{"num_hidden_layers": 16, "hidden_size": 256, "num_key_value_heads": 4, "head_dim": 64, "intermediate_size": 1024, "norm_place": "pre", "norm_eps": 1e-05, "positions": "rope", "rope_theta": 10000.0, "bias": "all", "tie_word_embeddings": false, "learning_rate": 0.0115, "max_steps": 8732, "dataset": "wikipedia_en"}
Each number is 500 + 40 x the weight over its row's rms, rounded and kept within 0 to 999. Layers, rows and columns count from 0. Numbers have three digits each. The size before them is the row's rms in percent of the matrix's.

# layer 3 attention key, 256x256, rms 0.122, rows 69-96, columns 0-255
101:493537549509532516552533548483486471520502570439445520490513576461503516456501470556525464543481503374448390494524474465507502458498471455474440555545531540490589454511444494512471479501476513539514424484508520454492561462473445530531500507467507492532563564502406481533525480472546496511557442553479517497520462483518511581540426472567455469450529484500488474504559568473560541521494466499536555477461517456567551528481520513448499485623470528499474508533405521501452476442413467480546497452505491434541480554519496530439475476575479500495494523523528460448498492475487509519460465461523512506519535509491547564458601525572458506524484442477430484496501484463513574473475488550467421501433492477495493534501506530552500492486514568513519505453499577561506599432509504
098:434550435499475474569474434498572441577442500518533481508502488455480524500500476471507505506458422481481438523584484464576453520535559571484500531538507527535480536555496459478523479537499526438555545498494514427501506533521499532513481494532413484479521506515535495556537469508517480570493517542504493566541490439497449517475436579443475566538513488511451458442480520498535413475528406559507467493527503473513519539471493541519532515551496534550479497458515497524488443542495584456527585475480522516488525433471559523411518451481458495539436519412472494492534444463495536581508582415474490493462482513441480436479579532495493577481534490438506458504522496509439444465506489532557519493438556498535450496503433546483541477515495479571557476413560495514458474473522568
110:528487475470540501466512514504528536475457471468488538501514450464553580520522518486534443564505515456477496505497488478499446593487448471574526516545532456497486535539497477524568491470472452440498457494509476464533539495441511459434491452606476553563553532422468545499507506529473508550537499503524510517482488509550480514398459405491488537558513503547523546485524531496549497474544526490444482497487499510523528477553460557532428563499581506531521425499526489491464503481479487473488437554455529456502487590502556540466454474563492581479532545510522452527503496507540433498535463535455512468485484459563513645508489442430463528534384474510464506538490555548485545476481492407448429535544489513590460542467442481437429464491459556565470507451495519469514541500487498
105:516503513503540534497500399516530510508550428473455514439466528496518550537483604520572534500503448492529514462516502472497525461479515460443500488573440506566474529491505575577436523492503447475438517480454479491571473488413504470449507459530471463477430505535523511511463532404418587556525486503527499474554585504476485475575431450506496455524543454474490532412515523443455504531450545581484454555470509486504535524497477586490474602482556491505505498562516505521541513507493552563499583486570533517487488457495521466523532583465481508567552533480538483495584475525555517545512510512535515510473496517480538443517486465450519536502451475454454477494535527538496547514542464513484433517470474446387457484482438486536503541507460471496560466456508450445422515516535481
104:524494542554577499452521440488494498493449473482502550529488458522461497515446493498565551458522508449488576468533494489543491374476479501501413445529491485524433482514485516382571468509543459478480449429445502492457491485567501543583499490554518434472546522478534545552471517516517537518480444466431518463464467477530513549535479504498520445456499572459512559494544489477522477446495495467480519522481445578520482552478529545530512521499510537499544574520456458503506479419498538519509540558514418559462541582502470467514463419567476539496498487547447520489481501471511511520475460530517503498458462595489524558515568502479459484481542509498492431425535441393489539548538544504552535450471433487441470472449536515464503572526495489513505588518554465458555442539542464
115:456544483592507525531521488523489503561573431505481531560586500483444485522467489508478531504478481512479471535477464486552547497415526548518486487453490507492538516552534544474514551496463472543496331533462469472427513467448524465487473535485512531522428515477498484529446528436511560490517435482505446452487452454549547489451470530542438532467559519440509459466511552435445537482553554555445549451484436488550468465448512512582471468539525506551546488502436548492474493471465522478526593459508405454450473509498535501513497470462483501485507549614515531424531534555526511444479538554539435467432505501475486496542562468582518558498566497523504513479507520474502544495518585454514489492505506486495495458469554495500527450499545523436503492562463439505437515528445534
105:502510477524522541482477538457495561460508464519555497473493505491540572518566601572391550496507469553531583507494539472517478450442522502502505535491463463508519521545493408495525528491545505497477498539532500530626454533502482495477425470468494458543542539491473503531509507493475514557512529451496545471463530471486456439494512457488401581486433449479421513545413528537508544540532440482415534533489508544490495470487492452426469478480479498473531469478498493502474518414475453476547513418554508420553518509491469517577475408507488469533425492518523503556482525538528482446487495526574501517581542471443513552529438500466446483502519527512496495397513488463529506568507478526529515450484540516522519566551566505492522570449525478524579434550518473482478513544433465
103:466521553498462459523438551496539532490505451462515524486478507465476511520517454506506462430509524503560488447639492511541510530523500503520537496469481597496466486512523527512458481508531538478464486516452496522470457585477562528544574447578570482544509545466491621486500416460493441536426516513398469484481517473487487450571498451424497480483513559552605498515458526526513476509474461436472479484468518493469495517497405430549562510514449543470486529485469517455454514475475554513546529454495464517499443470457463442476580468499497560591390487484495462468479477486540502527566577485485444491522540504502492590485482499450524420492541557557528528488538541496510493473506528519472507449537479502580520496509507484501492420441517468453510582439499556500481473509496520
104:497416502515403482496518462543507564468552489511522433516456367498496416452553473491521533462473535512504465496517461461488505516611502484485507525424513490510376448499492500488500563452492505490448541487489513601455444501465467500489545497480565511508451609406543567527499554423508465479556494489490528451482513501476476455460500481471435472466541482573548474510437512431518527573527545428455555493582573493538538473525520477482449487525499517553487531479499385502542512510491425519492520493530556472524476477526500465485540560519501500453482528507559537508519508492495542480557504529532480504568560491504426505556508478536556479542578460514545514524530494505523573540478485485490482555463456504544496563511470471445569494516482505543476513460547554454490445515490489
108:492542469550454478529519510437528510434426509471488452494521492448461489496499497560454505582576472469493505516486554455485527543496464493509535526493496518487575466498572492475432472485417450437501500512469549407561516558504508488516480536520460468618527492468523456522468522491514478429524503539542462494452570489492518533517567522512443522449544482457470421483555403447428541567532459504571455537418488505490504494443472505468432472546506528445515536525467565441508433569519505487492486522506528504500557540544550460542494542488527479478496500497486453448469488521431443482527503533425475510493562525541480466513548538586485470398500514529542398479497481520582537487516563487475527462531453513499484497449599468504460471535474557463488502557485486555478559501450451
107:447471461571475519483578485503524550515517498511499489541498525450512463453466525530517451474561520457474518397502551468524515455544490466448489474472501517538549549516485501532549456565575445491552634502599536463505429539525485529494501482497494478574487424485509474449460467477459460553507518522516515559558512524558493551467482503461457506498473512491448518478487483498449558469504448488387485487463563605477570548501417537546478501469460586456484454444444482453473476491551489501528453552513540509521559433485523454536506460455505524462449485502502548408518538502468451546503429474545506453478510540472478524450504511466520561435462459534500484461499458458492547522471468435564557484498493417530527577530548494437518465518529558477423498479520505534547529500510545
098:559585459527518512509564534535446538514452595575479518531501528518451500501567455470456426509457531475447501497495483462476483527496460472527507504581467542577445432563474474525527531540478475497480483563445430430525521537439496459507503499443534509445491494466477514515557531535453515602501477507533562542504499477495498525529475444546557512474522526435475443454480554527481439521439496564447509515533469473421466552481533531503542505583473491502439580518529478477453502475520487464548534462506491532529486432538516495521501487459446464504531612443526486511474471516477506480496499483496561527503541487460470547471427546579555543497466540441486488567529477505413432537526559461583438513461525503471585512565479467526429470473517416524482557470480462477504516446528485
106:488467472536529542402484552480467526493494564473508501555450464459531505527485529525483486498500564576574555520534562500405490482533466486444477566499510547476477472473575521448560447552538529473519458547463509466481472499468485483466476442506497450476469507479493506464602441581491469516492600459557563492535474466481447505508553426446453549475517515538466462486594506534558506493488567491508514487511504463493455510475454425528519475579542432519448437509527527575498484483517543493514553494505538499514482468454479518486537462498531515463442523518501527538494485495425481523511517502450473488455460516480578461517456458518509524397517488471461529524509548541538513471410562504487465601575456594427489460444539534477514554500500526493555438534494459529563559442537457
107:478489516533491441493534416521533454514409541520503547571462518506464483493481486493466464545488473483519436482561598570477521516499514477492462525572503527436449472490447447493507548514523467507521529492484514476523580460445454526486497520473405521514561437510491493535471491446578530502452460504419475500538450512469457441545495552494450494474511514521507529487423498476524515531475534541508488443442497579519488574505450522541463595499443456506521572565570538547448545506568519477537481487489485503525513482598498458613445546544494437524589459471511498478477485509489436476500432503477522529506530475533562496467594485454505534544484487456492469484460531461487515535530524500418545477500505566485511463514561561475525446450542506484514537455512503421501431534396545
110:489543532460484522468531515504489470441522471421475520502506476454415514455410493532460473623491425495465458484562487476518570474492561506529466518538549471491520472553490524533526502491548509403466541482542510508442449478532450454511449511498394418553432478569517553444500511553529453599525548554488478449531455525473519494536485528498496460505501507503518537468434511515563498615486460535469492489492508532481410501490482494500501555515514463502520445467545440504484481573506571457495520559549532520512486490516466496442507422565479541478488472482487520540531533522418458501502473425509487515492514543476432445444496539515486457409527525488569553522543537580451488474500524516517552430471501543473513545498569463461493433483512494469572572496566512529556524532534503
103:479558479552536530456498457536530498514452499520476485522538569526516537537493428498500428450496551528487473504504472441567462510519524521524507467560460466523469486599544564468487543465573526537475544543441502497485467533463541505499555506509490533492539501450504528471517467458442503562487479475405502556557456459463450515500535509455559578490520578554477498529590548461540436548481513440524458540539494484475524505424500462581477490484440482500630514461444515521470476402521525544480493475545526539511435472501513487468544527481540489448462447494478406507474507454482474466552585464509574522572545499479470502481511536481437491538489558503576483469536513462519428484473552501521433392510515453491560500409507457473501441468525513535479519497479554458466539530453491
107:461496532440558448499504521418433518481446463522448537500488608499468461560503511504492397514494552501498483469545573537502530466499484467485493480496479530422532555436513526524442464558510465477589494469513548535516496507459505543472503547488551497437546483499423521497506491472461533517529442459514558542463493478544468499556478475429549478496535510472512517499467464485540510497500533479455527510487576500545526447530444480537482456478491512509452470477459597548583568519520479517502474516494529510487504420518485534500449522554487509470577493567432539486504567483508466525505442514516553475503459522443494502469573465487397572494378491437516509538579534480605449565509452519490486416585512541481535486561562527419434531515468462525470530496502469505483465500475454
107:517546562517534536473456524528562508578536446582410525511499504561503555489468429510585480567466451541498487498524524468467541560578518461525422509495426528467467522590484466514483493513471573464496414493496504486546476504454502528478621485453465500514497504494405526466523484563491482509568516511410489524523514411515485464482516476516533525484458414512487572450438473443473474504497568496455506476543453454489529469450483423456547547411450494435526568534486477525513510523529503465553500470535558460582530515526493429493500475456496482512462458550514444515553504493511493495494565479534537482469529583521496490502474461531498440468566478487523449514518424526480590519540498562469533531505568471465479479499544533589497521489440532460518506492518480474478438517509514
106:467552471543479499495561548495486459482531598524435476509493486502442523485514550469579537483486459520512545572526529445468558397493530554487512503465521506548488504544447467548571475541463497485454568535508440544520459474551466531505486500534460595512477471522514459436465502474511478442552466495467467513461508548471540469493551564530440434455515427503510485482428526555579449418504392453458576519472470529457459497482523488518474498552531546518579541518480504442507502479459485530492415503495527464470554474477480480374585490497536471540497488523570505463531477472493467451528438502493529545389538535495563436472554481524476473453562539449534496513472493473464516494512525460449510546528538493486489475545495520546573499470501519527430576469491502497549529532560514
107:484420469514515618455529492505531525516524493488510502493588437514531492556450407441532520544515556486527490480448491518461441447416450521527513539525517490525479492519438523565503539432471448492539469499555423567444504494414534548451486495525455485535475426524541563492571530501493457436501515446517498534497484468458405529543546522439577457458501468539538535441517513477517498480507526475466471509443515495549531443546535508591517497483526538487483503472507531500528465516423528463546578490447488508478429479535459438550472468477532490441431578513529517539547404535508466482500472540491510441532530477506525501509525504489544559495485577491454454562526572449495481458518523445535507543501529498452466483493453445572544503473520458516496465622523516450469526541481481
106:478509498464592505510470511551459441514532432529453528507487505525534476496568459454527506473551551518527465513555519512464448450477500515515500521592513502469492472473526475556509460478444510527500486549483522520510486560482516518501490498464498520431475466502592516457468517419532455530564540471471444509459544524515457535542454519488467452477567487553371486501560497536478499518538528474537519483450521475528477500501454572595466473489462503450450541420486469485493525464520476523515548502513555434463611558525495453539392445537416458469572490511501488493529531394462546535532543433468473449520438433438469514454509520542526498530554512538567465445530449531527484503572452448538526528488542500565533488500538525534533564517531501571457508487462515518516444493469404
104:508542494523474468490471426480569471533507507503549517532475466538488540480463453436488514471463526532414554485479545455505494500518545494514417419618423451446465583545534520548499467462507517507483420424495449506479544493566543520474504500551524459509470470428531539516465507480558525451551517534509422506496526489505532553471578498503442504518507531519538512521556485543488472517519473482478471498495440489483436514520554506581491432426521514518550473421531465580545522509532544492491485516426458470567537483549506490527540510514515468500486505521519476458533457542547501470532458494551527506494555441521573499520489508447523477581493556494502468472488547534502387429578495495507502516440478449528560481483496536553386548464468477447555497545442423514489587535458548
112:491474481479467467494458467528538422481422449525508612409503471596549525626457428458559564508461496452575518567517501452517512558537480525443479474494469453510472443520539491494542453454466522483525570461485552539537477499481569530475386483528444521514591548472572440480471493543467511533501500491496451534455498484532484443452480478480446545550486452540454520523560533471481465495470498554489477525508540455480517514556479484552489469489539433523514633493554518547455518479540544494498514555455559499487532514516513478505531468536502483552536539494437516504516496474475491483465495520489457470500453574482485495527562517522496570546501473543458456503421471457566524516471467514523483461445482516547468487569453589511555472489497511486551465499482415556486512463455502
111:461459506495493499503496500491524440555472581442491453503463518440550444512476498531519535487521478538514541514483520461471456582520478532456439584544530449501563458480423609561465436476513500544533443453505465533524541446460512462470483530487458498574548548515515485493538354442555464560533533466504512452550479544432476498486526518471542495490499495523524420448500514453496542514512518465494476471476482415555484557580483513533473505479498414535485511491531494437600515468451585501520532515466481487519515473417479449457535516508550500484535504410547451574513551460449548538583452461423475500465461503496414501544510527481491528552559511534568587524496481516514534507584490548501463470510497481496513563494486512510454471478544449502495521520495506497472547522519554
104:532501519480529506546569461495468524450488471503549530528452518516488389536506503495535532476514475528545466484513519511434474484484493482507546470398523431539598389508548530455489491533486530494512497452434419498488507479457440544455462554550533573477424523479532546525473482496472510462536528473482573491520514592466534534403493506523544411490565443481497524485485492510512544431515518494490458534504472509546495443551436499464465583472516565573504548535521519472491429505520545462483471466557443541521465504420475411565472495472474451509483480488504512530526514530469621463568511522457468510492480592549515503499550448483472526551469513513418521491528504478514474494521540517535468453560505473476490490478523567511447545443517498581503495472567559448475474428511446
107:508483523474447532494480365461459553477438520493494526491540483507478505429531539519503482506534507516584497468514516531526485491535492516515457533491442487486408463507562484528471487474552531473573550534516539517591540478533465545520631496482560426560453561500476554530514490491425569507535511522480530507462405487527486475492480500497419567511482502455516574553436560446537459467540526410535462550489471495533504592437519485538425523550489445504472451505537548501541521538477476463525511475431497470500486479539462496415512498409541442651479463468533473526519501440500457453462471507504507518511471484499459511514526497471502564477447519499405467479479530501524442537507472510501542475511526485421502544536502542461491501488492536567490483465527583523499508524520473
102:525487517444510498433545524459474426570496538499491477500501569457548538521501532364526514523517482524557522613472486493476423481509477588553466520425507511431512509516492572474540493488448516501556535502521491544558470472490583487462503502524479435528462485492533495510462471594469501513493477540476443452389503499438438512458552511485527509501520514572566480481426516510553470546551503506400547457493417445439542540454498524449513546484545481554499484496567497527540417546473507506441511489502505497528494524525451478524546497468475559472437512475433564498530439534519523525491482499568526460472443485528452511483506510455553444474462509524490495518491490543517440515439540494478489470547516443508559500512450602511490626562509538483507496503529505516560463522470515
097:472560547465501497470525565447465512528537517451503487530496507527462526440539473423496447540500493449497499540508546552494503459500546479471451452515547464489540525583516485559507583500532474531466430452510495517486472427383436533503437523510479470516466460503499563532505535574516531508475533554534512471441475468540520524558443491492523512384497494552480598482548550525536449525483485479481505544443453525439461474472516520467486520507514488449532367478543515506463494474520480557494478528483561385491530487523487540508512476522429493511478527470487515464585486561527536564430512466544495457567451511476507466435547498447497486533477517490529544482515625518460491570546480555491490451447511541423494509511472510475527451478567472493546524489563584458474548485462454
# layer 3 attention query, 256x256, rms 0.12, rows 70-96, columns 0-255
096:512478534501543588518469496428465451482535597469460523528452416493521511506483496474498566516506482478509531582476532487452486393493470538512539440417514437528539525470585557489482499520499433456442512487473506567481450567532501483481523529560500519503435578452524498429402429497569519459527499510541446561515470479507561542520448451518534567493541478559503529557500524442503507556554536468444483452466493498564523448520584501460516508485421395464484423461503497506528542583503522493486539528551470490492565521490489500575425529549424493451481547530502505473479499581516501477477514511492481506499492540502421469478476448500518485481510475480541494468494581525546552471504484530496470478509565499460589445485418458481543507497470533493476478543525529509547470478463467
104:467416489520534512509473482526508490531449426520520522527490526511379500454404442537489547527528505543476490549491540480544477450493444507527492491510495530460539536492469558501530548450474488496546464503482534498480491538526588499552508546546528541459450506483491542555492495410487444488458457517506551507546532558465457488591585582486490479482450621449499468495507533502521576480519453483491504524499471547468506468493453553501430588523403579515529482429499516581452476501537468487492527495451490454495466528526534529496572494485537505527479510455558396563495518438556557489475535526508518507605445464525472496511483509527501462468485509454586535454432518478510531462555548531507480550535399432479508517485455519437507564497515501508471455497452441448483480526507515
114:471557492596446547474435507475466484480487517515535506477502514570485502511474516508440569560546495545557504501523625466496440487518505541395423578499480551495553513511479509439498445514550556529471522513535512460501536539538496546457512512519501553542432522479480559459540508498571518504427466521452499474526516512533522493428449561546495470501472477540555486536511554492507480459462441482489532518483483513527471456483517506499555432437492524484547521500489428566572456518508556494460427517478406455536464478527421470499486473546499484454518594476529495536529476470481469474478381524483564438497535514467554514504527397583456444574501517489420476477502470490547527488537478496524493487467528506523571489484553453532492472503461512465454432431437512534467470559553504
102:460497577543460458492470449547511512498453447517553537508482449550494491496561508509555527482476501454490473451482490494473465541448491549499529505495471462447483527504493576490417487524511432494470506555511519457491567490528544522482449512494478408478503452427482464457460510553485499551501524506488474592523522470563514448504489518530504547501483535445466430524477525517531498507521502533462548500494492447500500566465498504612438448503519510481555462484537557478551509417540474444474527504503505499606500418518504454485542522541521457484475482553486490556546476571528507494489529553432560463451546543489533482533507522537464479514441449486520464477607514535447470478464499546435491459550451545526536441419536460558488527499435490545508455579534427592551532549359508
098:466504519489509463497468525501483558582578507541473495481473579507514445483486518605491459500510554488488493540515517484512506469539495488555539567497500488504502511468473443470490506506554510504494441454488463490468544548498501434491446534466399490504489490549557478436497568540465450573485512464489456506520510464459499487460452401456523470476547507547463540471534512405528573457406564475520531530520552453515476495360474543471457549447555522510497443430465532475562552492505502485454503477506499532520562482474471521560565505510489467476546525521471451482516550526498560539500475471513483453475520558435450505553483507518461612510459562451474488565487493518485496490567545519455512494559529547512594431571493417430505487478492545498500491409486484570480478505426474
098:516540529495510489509430545453505582484525518494468536442451515492513552462447526483492427504459463491524545464483515520525440530477483515447525581538555516491412483544571443472573502480454523557589481601544479397536485536497494504492515512562471544570585516453490489570506478524511541476490491470503512496584546522440477439470468544542516518526573543475574491507477543480511530408471459515427477439518453501485525471428506411547517375449491509465481474571451419513514486497495488546542477488501497623510481532498432538492489591494449473533483463531476491485547523509431488519509486549461539495487498510435536519494528554549463481505519500508432563517479512510484418468450529505535502513489488471555539561475485499497453511481483456493512573491452456476494480528542461
103:508491548486515415424508486540445397532507539468534465460554418528525552476530532462497466521505501479534544515519583454479465494453469437554481511460493513520454514472483578508499452542451516565499481521509453574556444551515458481481507548477503561447464544488510384456468477477529457496457525478580479474551536481447506566528493517472491495438535574483430581487486520499545515511529505498479573485505452533518519576545523462475505511479475494485573457513452473566506565510438491461592499546518479582467435469486568447601488513502500469451573501512516488508514474538424526512515515542483509468488454459533501461501522447466571494514541504435522520491577544594483498531485553493444469429513473475485522479513504514455498533494541434468429543555482535475511432508532433
090:492506550466505505490482525537425521486523540501472499485530472487558526486370548575466475497435470519496534480475476544535466527481508467480446616539485554500438583554502543474505508468491460475465460463466437493529522553515539503528486468509524552496471542524414507442539526489517441483482470492432540544492469475487543556514575490561466488477497494516532480495431519539433515463464517463548504560476434556534555532481555451497468514520483433578494503576491460568529521432412533412566479469527459522491497490599534531457490437493517552508507461476498493543472530458469545569484539434480460514490422540474483521586549574484463533466567542434472534471479525505379408513488539543478513510475503545474538474519516504544528497502478518492476548484487482461512516454578503
096:490449495447485522498547487467554484517545489466507470514594501449520510523533467471513507468502483478468458521494514507481557525479547545556488601469577479539534471490543494529508545454517515563490508438553501441487515517524400458492452472506567482539560391501468449567531522433566566556494513469532461498526508496498473473517525530393480421507500544508460498520555516473473502525509588457484483456489501564561480462435459496505494542442496478467521452472483451468492559519496467551422504432587458480497574462481486527507506468521519544529530464485513518530503486522518496550526456544524474567483564433533540480479489421505469514410499482486523523552458504505531451492548465438475417577447453544541402445499460469521497544474508462534490552435577488457569526495416531
097:484536476482495530559498457458537481527454445525522484548514490447534522557482440495418512553450519490494470472493562523577489502558539522505484504471457455533520435493438506497446505462424542533499497592538508423541517519551564518568505574506488527507476463507529476486448497461482506522516544468505509529517512473552503479479531567530446483502479469512460490563458521561482565471535574516473481534464500548555479404527491520527476561556485524502517518482433458484457441471534515469556549516533480493578540529469537484535527457504496550507511479506566513566453482574501515434457472548511501523498509430492515469497467503479463451501524436539480592480548496539465480512480408521538406517414486518545479350537546435500488543559438446467458613466552513505508486444451532
095:495627526543533530536481534514500452454537472460524503431485505532428531521496551513514448506491467495533505523553474514554461469494421512535488484509517484537445503448561514504472519467561516466504505462446470535422493480516508551441450404475572462564525473536515488460478528446466520484471537510516448417537495532550500502512495406476586469534463459487518501524393472514527481511440499470490500501480539466588480486462535473423458497495455512562552539530541507521577552510467506516505510457467454477506473512478502537524593545503536547510544464479513440461559519451447540549489480576475590448502509570505468483484528494437490469448550489491487413466507540424472473501524507508513567496493415601525506476507471511426566481494573511487516425472531473496479502490610460
110:404512596515492514538474446528461462494509514511434485517545515469516509480533479454497512491470484415563565480409543511528520472474514427576505450486379511478484482444481455541539545520556445453482543457532489547514514522488429555485467525539543489529514478511487530514470535503504558472474480503454543462457550512499539527540461527473571516528488484521592527436527490506495487509423508518567538518543461492508511534514553521514509564524532551465498454557522523477525437526501437505526539451473532552477499398495476483610478476503513405496546446553545501505479486477494469448514451534514534473490508491480515425551525527530499454531467513560509445515436391400476488448470508493540517579448473522484480415549491525535544416487439478546522522499489527532489447574564488
110:580534529468509471524487482488503544585495414561506443497603541508489469537525512495467505550511498500479520456460538489459495491490434567431483515445568516473512514443506519542560471467460474528475538542473522538519473461511451562416531468476516490540485532438535506481515496502519512457498517438579479537547445555494463465494524554498583536459511442565525528587531525512556526439539490498470506467461500439571497572470464478481432481513452548578503572457460474530562435503474494551466476543490451425448449450502433505404498482466497487556457476521441532508541514472451535514470485471473536587496451528557551539536498488431498543508557412472519460480482469488488478463509546393510505469547429491514528514503598538513534491536479496470526453519464498531551453479454476
106:464500543525540477493516527506417532483568483501512454443558572543487488491528536490485553532383543478494494546483501520445465503485463499411399546432551532520457521541521522447512474513498494554538527506457482521489478458529574537443535487463517518542477549494458457510514432479481488491528482469554461494470455523530530476453578609437538512517498476521485506461502465484469507492525487487473482520473469506487443541501484523502521507479491526506517529480458527463542504514521532519494621487460476526544485575472444460543580455536501453543508431527467478449463511470553554473517431510527510556556437564493462506473482479594593432454485553528517502510500427527444501557491570492524458551493450511492560446567554364508456497452513507519525507400514533451538465486565512
105:558502456576509445419526519526429514483479452562477504459524561515569467531513496466518481436528388437499518493523523485593523514460463504549444519515514462454449395542461482451542472490517548504464489541503500490507518440534473492549481553462508466549418503444550479480504475496499468568471524473591452506544479532529576451522554411552462532533557507476505478471452493586468523533493515581460523470507498509547485481543534551415488491581561566487520523557450491521482581452423454485466494501464451501486495552500475494563488486494480452526535530477535502442527503477480460523489536521509472449409482572501476486508554552472519503454567485439451561496550492487468530454502564467477454505508392516565533475512507544500532496524446509512476470558457513503467575488501484
109:512559512513489469523435483477572507480491471449469528467526451506547495537543509488486495491444489582562535548507494564460483577436472481457501480543533554523521447464496520479541459466461513523504496491486468512574532528564511426553565538500427499536591496462503475513505443523465491563450518465494459430493505496536578457435494557553431567572491472590506470501509545441565527490459525503546417461511595461507533520532444464477454553454527525440458520507533499513524558530413491506518426501493468540483491521440447501523603487543540473547504505498522497431504466558521470541460417506482465486507511496562421492481511513512502499468552479582507458427519497507493472428506475527476468474494523429490441530484513511451496582458451454499519522489453498521586425531504573
105:473513498464470531487475547454523552487470467530538588412556511505453432545519567541484498510454511495574551466460521550470536463467538467459610479525588493446516480521484491412543469527529526562478424512466517532485435489572554504488511580563527472527473515441461499433479602513472506430479471466507513578459495466465399534513505525483467507495510471467482563474552519531494471527488510487486492489473492463512460496453458519467543519525494504498510528530475528526535530489508488525533476495556484469486507476445519503541513479509425516502565596473477517421492541485494462521482542567450528522482431588457549414501496480481527416523494596531478467491493591516502492540477549467597544519461397493504515421490476521443458522507467524485464511479416572520537503527477469
110:488556542613546539431537487540527517517500489519510497457492535568490514515476487509506502496414580504372613454492494532503478463566509510571559562414511480480443466594531502504579494463554507466524490558450510510493470498490501526526514527431508487533570479472551477492500469565502476496480462466483479524469491510450514443497491476491467538468447530474484518548488552521424535603446547431496592531522569477492452576537496554472543493491475525481450493492437560431503468542548515445481497514513492471500515495440570420551523480497495587501464506428536480448535473513538487503569509419499466526474520517467530458428484518476476473497451488484524525487473486488435514452464526540564506515536521463525511391518480485483540463558461456572434463507514485502477514464526509
109:461500541554511421516503527476467543476540529523496506487499551428447539521511546573483572466485520525467608508531517428475489500440471510541448512508412509560476531442460501525462588417582497548542517453465485465464494535518474568552437483473501446494461499590527576480471527506541434500493450529467489468468529482537534545524405443502461495478478448496487551505488556499490526503379498572547520533548476481502501514484500466532489520508481449459494500587501469537512437435506577484472559521464527557537479457499498575484451534451438443445496488495495487517419551503481543522487527523492520564555543502550447418418487447501497455497513568459475519520504531516535532487478466448459496505443522507557511556464587508531482535549512486532469479548457478560482541561479502
105:531548494483458456488522511515534513545538552549499463526498482415426435505475464451496552503558499575495456527501529460462529505515486476507503478488416503485444607484448551547532463548470531496556489525473478505502513487511464559507521497394509496520514479522509467520421502420465582482413499455488457486515502422447410499511598437526491580539502464479532519553520479543478449496486524574555508470530534555530546532451511545506514412557495518521461524508519556570523517435522474529469487533509435509470506432490486482527547465385478578442467539475467529569495441549491461460513454562534552495496559527536499492537518439468510433528451490470477566444484522518492533495494479453527461514436485449532446468514482500556475506501500497493542540464516537590568424541498493
104:454462442483483557491621458534536492531497539531517488474560517468467519579529513529508442537529499431538496533519551503493365465415488601460532527475484578528476516496496518452502520524546474469459543463496435488506586533508491458508521512492467371513504464514508477506467440521444485478550540481459541551516514552487436452532496484508547517524559511467568537481493470497471479504546479457546529439503487495533443545565485519424521458525446490533443494497438497478493489471520469530543472538489503444502497514535397521511519512496504574437466556571530501526521543447562472499486562548497508479486499477474495491477495455521494513533469530473494528472498466416519505475528489535559478447479489426573467598472505504466513523559567542429474573488443581420439470506474454
111:558555547497459524521523536475510466480537510530507487456509455476387517524522482480493542527455522535462472449479468524465542472515428536583518536482461441458581514456490424459470554577475516484463462510527552490515452533522497530515515502500448535438487463508514510489462503462590613467603505502465462579509487480496558463562484524487512479580499517498500463494483563458567502579567508469492509553522525567564534480462602513552499496509525465493449393463552490488436474478499452466453496530567495473575493568513511619465476464506499467471519554518567453475529533409426509504504507529473498487466485491486532491533474432507499506462525477482531476476533496450385476421483595459499525490534497491492467557449440469502461535471477544502551491526473492485505511519496523
108:439455406562509517518522497523494554484523524532530451519537483508490517517513428450467515567466522541477525500492462518470418474589491470478524526503496440465502540515481552547567503462470528515455511511486568509500448449451534498545482500508548471488446593485552533503517486481470549448523487478525520485470531560472486512459451461402523488598484407520516537493456526515430481461475571507527576505479451524472526615494515519512464484491522510438572425455497479488481522572511423498546494461468431536452528495493469514536466467523465444473431499487535579531489459448550489457526502583527543453489518526529492497498458434507495454522519503483563461527474471453454468520550593460509429526552591480496525502517548509439399447578466457561504524506471486551527556501549521
109:533498549546418567520484454524497492512533530466456468509521521587446531500468460530507518406562477521447495501447589511470514529518472400469505474565519480529519487514564572487514495473466542470492534529458457448563499441482521539512497517481457475477511450502527536475537484501514450522529524480554511507429503455550503507504537465457437515485484581552468538477455473554471475471385530474474504498580475391546489522456503528526483532501566495518502456490542500484532475454519542515489487514501530477511468429517540476491493506448522539439531519479469553467503521587483518458503578528449611388536591543492491468470479474518551517549442462485546469534466492527501420532495544418513543458478516488463531522488570487545512516490456529596537498539474388549420487486480502
111:511474448465484514504501493474512552441493496517503455545469546546638490493487430589490485466439439489549527459546482495513486535548475524566510487486481491599559536626615522488545462513510485506514530491504513530483500505579455469489576564537421551449522522434469478438523478495538499490509511481582554473575540478502487465500512490443461570535520507495560495514492510520496530462441458546521554526472491474479472444525510482491437477476534482590443486451490494490511485549445485543455484555416538474547533476531489535497381521492538393457503474514501509498477544482517524482499533500400478468544419472486522501492477428489519464440516469504382472475462512495502465508498475583512499449470496553521544455518496468533540578489528463472500507567516505543478496491490511
105:485459536427531522554485520496531428472419452454516575492419389472554455472520514524540440526557489492478574481531508487485473485441463597462506545482462502504472537459600474531535503473557448514537502447443574488471518537528598471509530470484482516529378542517473476517488468540491504470506496450508472408514526513561449445480527497459523567474487446480520440473562522517469528545516485463429454565505512443555539546580516524509474513525523499514541487508520469486537482471503479501542451496539465520502486506543480481479467474506503493550487542470531449502479533591575470505550417531528447469509515539488539500523476435490522460580465471496530473450444550467488520514482471566523527511471509525486507464437546475557573567504498515494479496587487453446463582548528417
090:458556437486496484516556519458472478572446467425492453487519524548522446580482476491479545480574446439476437527453528503546560491559367444485492488492483521497520500476566464442473480480471526589583453507490567539452506490439488479554506507518534574492497507521530558502514498455445489549517500541467483520456548503617521528508446501518511523538493430431567488485457464509516504492528508463520548509553430474573578483517518507535496419489485522491486479506460494476511459455486454487482556510502453537478498490523491511522547528473499508492521502453514499533510487507541491547532512495457550589420545526501562517532485501466507533444514453490434542498477449520384539507542496500435563532494503502417530473528523483499567576491520475399511465489415424432427529534539484